Weights of a small GPT-style language model, trained from scratch on English Wikipedia.
Size: 13 layers, width 128.
Architecture: RMSNorm before each block, no biases in attention or MLP, untied embeddings.
Each number is 500 + 25 x the weight over its row's rms, rounded and kept within 0 to 999. Layers, rows and columns count from 0. Numbers have three digits each. The size before them is the row's rms in percent of the matrix's.

# k: layer 4 attention key, 128x128, rms 0.0501, rows 81-105, columns 0-127
# q: layer 4 attention query, 128x128, rms 0.0506, rows 82-105, columns 0-127
k81 107:486503507521484576506463543499497506494493496470551452471500537451510484481481516506507500475539474501513530519521489555484450487510515489498512508490472513533456481494515519465536494491517469515492485469488518502475490503453537456526511465533477520501516485461481489533498500473543482500487538545500478492476507527476534468484519482504462502525490458493517504524500450489499504486546
q82 100:536496516481491460468507505473517497476483525516542520513481548523530525502529471499511449529499545484515538476501481474491501497489479443485485475471516495518538462547480550520486508525489488505517508478518532495481519485497473494479516503530530485532496503539493500438505527515486478494515512535498494440484555469500442516496480535501527503512487564515504509478471510471509467495484
k82 093:509491519487486510485497550485540483504517477485486466445500485453492495460492475423483502520476452436473491514532535491477515481505536469525502486492485500497525496486465507486445524457456550514520489460497500500467481528481507494538503496517462528478487509486466514528509491524532514484473501497436482537522518531513512496507542509471511478494502474492507476484515514476495485471495
q83 104:454489492500531470444544471516480493517481502463477524534493514510470510492507471487462530472495491490487487516475496470498486532517549452478507500480475526528516476510469544545469518536447505458501532515493506478504512493483455501522575484488493465494502488482526470502501530516495548519518500498505488498466500551530501498539513481482556544471511508482503503523502462521506490513501
k83 087:528471493449504539480471509484498476519497458508494497504512472529444514445494550493498487528521485462458498502510499489517512487486465515503494464499482497464511519526530515506534474523485490485458493531523485521484457504537527489480498523520479538441485560516473480478487518519518474489483529511533478553486511517500543476462522530514481509528504457540516520473490528498458485509502
q84 102:486534483493530490470452521466520537495493482528517549532481507493469483506504510485507504448503448527501511495504506438447494505458501509497463479504523506512529497497490520526510503507462482477552508477488469475533483531511492503493477518478487493457526495495534521473468545503485500529498485518485520511505492509535478514493508548527505538516537459507560522529481451553492496471527
k84 091:469513459515545504469528522513539499521488500448464515512481515518537454538494495480492474505485524491506496516458492471457502552536508508541534518495484492524470467540497488510505542530506474523514508542528509469460456482499511512523494539497440474515479478515473504489509532523536502494492533486502479503504500528544521461542506498500503494543538490518476518448509471496512485511475
q85 103:484486489534493491492515468490494532472504520495475524535521539497483520539531431507505504528553489536497472542514473542485499518516496515472485517445486455505496517518530517482511524473502511513491521525485503482525485509480489454499560508537473541447491548495519534513527496516496507490497469496547508453527472495499463512483501545537507481497523494520474498541518467469475479501494
k85 100:496487451479537513533526537492498483490504517482487511510466466501491464486481474534489484502486528538430502546515529527538508458519469498500517500520492486495493520487514485512454453457495502496501474486542513492503534506539566570488489487479495494551519495492506518495516475523484470526522498473511477469512522505504511490484470474451497494519497486475494486435529515536470475482511
q86 100:533497471523467492493497491472518479518533486510464490506495465532498546499512489552466461506477503484510505512531470501513568483456505497532452496450515513529508526515468519508495495514507535449533478507476516461512536440495486517535458543495515493497480486518543509465522484504551472520460520488510522495508505562513513499501496511483481467484501496486459461485476482477495516490500
k86 096:495524537490520512503486534537559477496497500435499485508509540502503481466488501463545524504480499535486470476516538561534471487479499488509534486499514515465534479514467507497468483538535521542508513470468474486477510510532487480461496505501521464473507488491511496543502505464503500518525470488476521523527491514511494482469529534486508576505505488489486514537512538534446515503488
q87 100:504528507574536486489533477523486517492455496471519482514488494434537512545534520458476483536521532503549506477473482496491499516481495547540493441504446489494545508496529507493486481471510485505512464511523498502508503463480503468492509479530471505540488491503498466497433528494486484534473490497502498467529510513514521484486564507513531456496507498504499512509486502474510500506482
k87 097:507487483506510484508501494495490496486508487517493471520518482488524507478514501528543496476502467518537517538468538493514494503514531524485537530525528484527521485495507440486524501499470518501520453508536481553456501517508503533514534470461528476471473581522467492545508494512533478487522551483523528526521502496477541497479531473487520530505519546508523475459497486506485452542481
q88 099:510541501516505495474477496463499495518473499518492476521464470513501474514521521532473536502474489496507471458490504469494457480555510495499558459505519451536459503515511537489543507550508513481499506520513445536535457523526499492558478464542468482514478475488517510508532500485528499518546496481531472506458487522469502497504502512459509455509489489516493486508471499534465519495483
k88 090:520496478488469498523518478484476514484470505497527495518480478496526490509503463453539507487507503488512482506538517484520512522432488520542472504518532531504495520510475532467477492521491478505521495519521512499512491469482532498483450561488497528505479516511486509570518510525524547565486495532527518532514521474504469450503459489544476515496498528479525500492452482443477475520484
q89 101:528537514467503504487518457487493528460470465512471482480512526502476465486519522467506519538500451532505528468545560506528515490514520511521514512490515505538480517470479517487472503494471531515523480497512540515545493442518490532503499489464480496447513515509514515522501450477531464528492483472483540466468484477520461482517453517485524519531504521448514498494502500487495480524532
k89 093:475545475490467481507466508460480473483502501504525525549467508499525486511535531503499512507498528497493512488521461492519512506505458521484508504479481517533504504522482473564531487547495536485522515502459501541507505497494522458524465482522431486505539459448461491496500511538455471490487481466496481515511546513512504456500526497536492479480490495478519516539516506496434520501486
q90 102:448517496516509479471479500505517501454499535503482521495530493531477526536532489552503481458468487464518514545478524486509485496524494563491520520525533557495543522493488502511575531540505542498493495486463493509501510458497453540525482521470500525499474513523503478505474505457516505482509536506511504486518489455460519494511502501474495495463514477506478495506488526458460506513530
k90 095:527502509475471510505493500527499480529507515508480478545502482494493474515519488450514490524520526495489494490514550519483488527520500523522492489489468510445478464541557472500469479481534482526496536525480451478490487506495523515405509501532560519513510509517541560506512504518478449450493520517479515488466545516509493464483498492483518480489489495498492485459515479486475486501511
q91 098:517469523477505509461540528549523532518525469486446515541534476513503507496499516508499521534513468517489534447442498499498474499469504514470486476519508508511470528465466480461547537523563525519544528513500488507502511514489538559504483527502479509516534490504494504458484523538506478497481528521517514493532561524513521491515483510480474499488477508474473489503514532475517485513509
k91 092:459488523455508486529473480501498470513468546511495526478536539469557522489526521515542552506454478461495532504494511450503549474528483485517495489479497497474487517533489488485514512518503492517505518443536441530514453477505464501507511503482500493483495479508500467472531454515512532520537531497498545505492551499467525504500505500470510492509516477533462487531476482489485483496499
q92 116:548493512460533491507475488516524492524437526505560532490489472494483468528489473530467469520479508525487479519505484539483490529489493487520456495521501473502507499509482491476531500539487494503457541439504468510513489496482482539465541454520522468473465465508482513511535447505466501490558491502494513486481523510514480482513477487445471493466518501472513530502517486496486507471526
k92 113:495483451496499515495517478489449472514524481501479455524526521483490504478501474466493521481509467487475532469500452450497516481466520483500507458483488553482491518543463469511516545497489481498481505526478509489496461536524497515490464543479456531512513510484532462511477541522521480520483527497517469516480469505541522523541522515534502487546499502473451504538513487518497493534540
q93 106:468506548490470458511470504506472484488484517473489470505511458477535518495495432525527522494489515503523539473520506483463474546529524525497464526519544479469513529509512532483513484508500498520492512480543489507498501513474509542524509510531504485563500474460502545511486512545499494484465491487501481472530490457512510519436506513503498537530457524526510507453520486474472492477528
k93 099:501482489514509531502518522466495513526537517493497453473534490488508469531545546512443515497498472524532503536541526488517470466530530495501502516437508527494500522498520502536475528482480544454485480529491536541496496519527466513517489477508557544560508529550472474494468478479511505526467506492491506486482489490531503472506511505512531478463492505520477460520490483475494499485494
q94 112:470467497556513517477513499485477448491537464538523524491524540500540495475457465476505534480486487483511500489455492459524509543508480528471504494490522493534493475469469522513489493465465528492508485554503515531491459514520499495498527500476505511492535501529546425490494510528502484514530438488455509513476506522537496495515501523495522486496519496502514528527465529530485476516522
k94 103:531562520500505516474467509525487477502480548541496524523456459473485505504497544511515478514502517483517564512515520534524534467462476476525475499509507516513510493509493545486528494506536480486515488484498469514510517443528497531498493484470492504474525523521446524501536534459497470480485487536509492455552485527487492488505482477518464465537493488550490511491540466519519496492490
q95 109:522486485530458515560470491516465502539472511498493495507553512512513478474497522484520478507454524472487485523476507552505525493474475497498473504445463493458474524513518491500480472504538497496498503484539475498498517492479499504499471488497492492499480470584512502512478468495494495543489510514483532571498518488470568469453482515500480499502502489520515504479533520504502549460485
k95 108:470522507520517503443505507455539511461524506478481486505526525499494513457533476498523513516497499531504502482495470542507470473461516536545489521509511516543511464492477494484502511514467519479499472483493544502496489510436434481472462478506481476522476537506528462516500508467509499467474509516495514488521475510527478546503499518492523479523553504493504488527451516524532538557497
q96 056:505502470520513501506523507481465492523527483488477549493450488541469482509468491515466494496516523445487489520531523469546504494461469541498489533524505505484479488464483512508454502468508509488497472503515482497497455492482524470492478494488523501443516535497492472504475503451488545482528527530463513482484535501520472495508473477463518489520539470554516459508544480543532465490505
k96 114:466497503540506490460515477471496501490549494491504499485529529491525523480528487474474519500527461510512541480475451479501484504477530523477500481486536534531510502480439485506552550482476535486503487508466568503511473516476454465534512497490489513482493490474578464490464529486511521507490494483472491485479465496528501537526524509513527485505530506490486519536461472496489503527506
q97 080:550516487454443486487482479500516494500515508463494521533524460493490505465524487506502555509508515514499513473520503529519484497476489504549489492445496517431515515526521445495522517540508472507517483483492492504492549494518554527498462480517483484547475496517476517514489475483516491467514468480486455552505481503501529464483468497506474505486473502459471505456508508467503468491537
k97 090:539501487476508516526460515527495477487486498512488538502446465500457469529433532504503455470507524469540482501491524530518534542520475544490481505534466472484485481500521513481471497503533514529484489520506456484503473518517532509474481502492495484503528471468476515514561463501496498512568489518481475479503530473460507469461500482512484527480486484523529488483539480517533493482501
q98 113:534503520500476456526437512557469479463507520469489514521512479487471499498494503523521530516469521525512492492517513506482512500469522500523505520474506522471507502522544464458484515523520484519490505490535485513461508517493503547486485466535465500506433459513493520511491438510521474491490536503499462535457476500492542541487476480472487502490477517523504487455532504525509509537553
k98 098:532470506447417503473520515531538511516503528525497514539508471503465493496483525525498518511495520495492524520527536532502529494523504523495490491473491491476513498507532512478558466503513555505556516501528467492549519479489565478515494495494507508492547512504480528483506496531478475499494477518485454507495489474487489484506463537495509528458464502537500487470475464471477471466489
q99 078:528514483485476524534493471487550537490461505512485521495487517528524500509463525482524491541500506523468508497505488552485529499532500490509471475535492497439522526530486519477522505511492469526512486484526448513520520492529477483456498492513478506493536481544466520522517521465519514484498444512514499499525540456473543459475497487504472500524511513468486489526486441435483503481475
k99 089:493472487510530487512491497465496487463498475495488502524437501505533509523446495476516453510494498487518456500474506489490506537558496491512494522496485479527444521467519502503447535468495470520482517500485500525488490511556482512531500504499501497532556502515508499465540489521493525492535501479515543510530549506500495508467533485496447525547497512491509493480511505529441555531523
q100 102:536507505466524468453479478467451496550507567482508509481481473519511468509513463525509510484520522505506468499482489495531493494505484519508513559451524523465481518493492489504484498538519505492497492469500525485465481510499550517514498518470515464512445475500487497520484497528508480486480537481509479515533440481481517454466511445510507474537491501547459480518498512517522476510539
k100 099:489544482493501433458444490487534520549478500480533463511494488476461499532489511538460500518510488501509512469538554505514465512494504482526476525518476502502513485510512492506469466528478472508503495491503500490495544491496523545460443534491544544465510468504496497513501512456532496502487497483468497490446511460521493515452490472512500515504448484501490508457467502479512511487492
q101 091:509498526494494498487479519455491520514482462537551497456499512495498494516503524502542490490539451483544510459507506510481521476527472491480505467534527496486483512498484526506517460506529557508499482486505541502484461506480459510496484522519490484527512503481546498515469520470512541541490522482545497475463507500493527515452496513532538486550496517555512519518470553442495525507505
k101 077:517508506489492478472495493509503493518511510521524469483521485529543463509534476516443520520474501544483472498487498475526459497531534464543497520451445475479500490488483473486517496490502452483524508534487508490464540493483511499525467540528541482515527512525503530507508495479511509491490463516488513542561520511492472489485530476512530493467469536493491469537473552466525463522469
q102 093:497523467503427500462495522510486499488478436470523511497532514527517515479492558487501532512473538487496453508497499458463530515467480496521509510519537504516571478521519530499521506483534503476519461480520471502497531489493518490459464478503496512512469502489489488502469535521488535492481535396486484497503514515523491493501513498531490507475511505520515494504550513490482496510503
k102 096:533480504476517543440491500544476526443526497490520487445483518462527520529520501493456518529515516574520504528467531520530523494486520476459489515493502511503471459489473452460486523468463500477514492513474519494535497523493460511506463495487512413483498526497494500500492487476545501499516519533509484496480503497519493475498496523506509500524524506500461500466512493512534516512497
q103 086:481451517503469457508509514508503511479481511503482510525512509489478532487487555513494475505535557491531525467535484509507534559510462481474497484471526520470500531473518490543506480545483509513499514549541481498515506496533522479489475504509490472512473484543517478493513508462519500525430487469507502518528496517466531532488517489509532525508534461533497490492535519519529517436490
k103 093:503500512524522509499504520468531512459498522565537489492510515531490481473503462528511512530482505472508484515519518514517454473468514490507525525514495480506517494487511516518504494526490503523524485478478509445502525486512487500474517450519547476483471475542444536505505512464517518478555504528503520496480513526496507439521453529477474482487500511464514486476488519465414488538499
q104 098:508481486497502550507579524512506518495515493490520522494499489446503518506516458487505569489506545508504474494498475521462456503486466489506507544471496508506459462482519488512485485514498526473502551509503494510503545484504517511486466520515505504487508522508500471449470482490509490520476455500485545549541507486495487543445460501499476533490517516457533457495503477547494510478498
k104 097:504535488531497480501499481511510466463502488493497477487491471537478511525461529489525462486476446540481563542513496510449509479486525497531470513500461513483510538509507542504527525483508500482559470527518484515520539491507477515488503492517465501486504464481507493545528495520540523475436502470525520450468513489499508499520466506485518497473505482488484506477525542540541528469486
q105 101:467538521473550497503490484464474503497465507474484515504495468496512460476530557473499506446531504512484514493471538515484535507527490526467493494478491472504531464514524503535482511496488450493503479509459471519479452477526498524488442508526484493495558515434504484482486505523514490468526513520519488497489500487469475482490522560510498494467545456497487512495510497484547494474481
k105 094:517483504492489484530521493462480536500456486458492530530513468513504497512513526501505502502499501476499501476478497476474458481509484535517544546549508497586451497453475471509486485484511508567474513465489525502463501509476513481501535510502506484523465497507503490486522494472523511506481522503506509550453504519531514473512459489497491449497519490552477457536458488475506472504490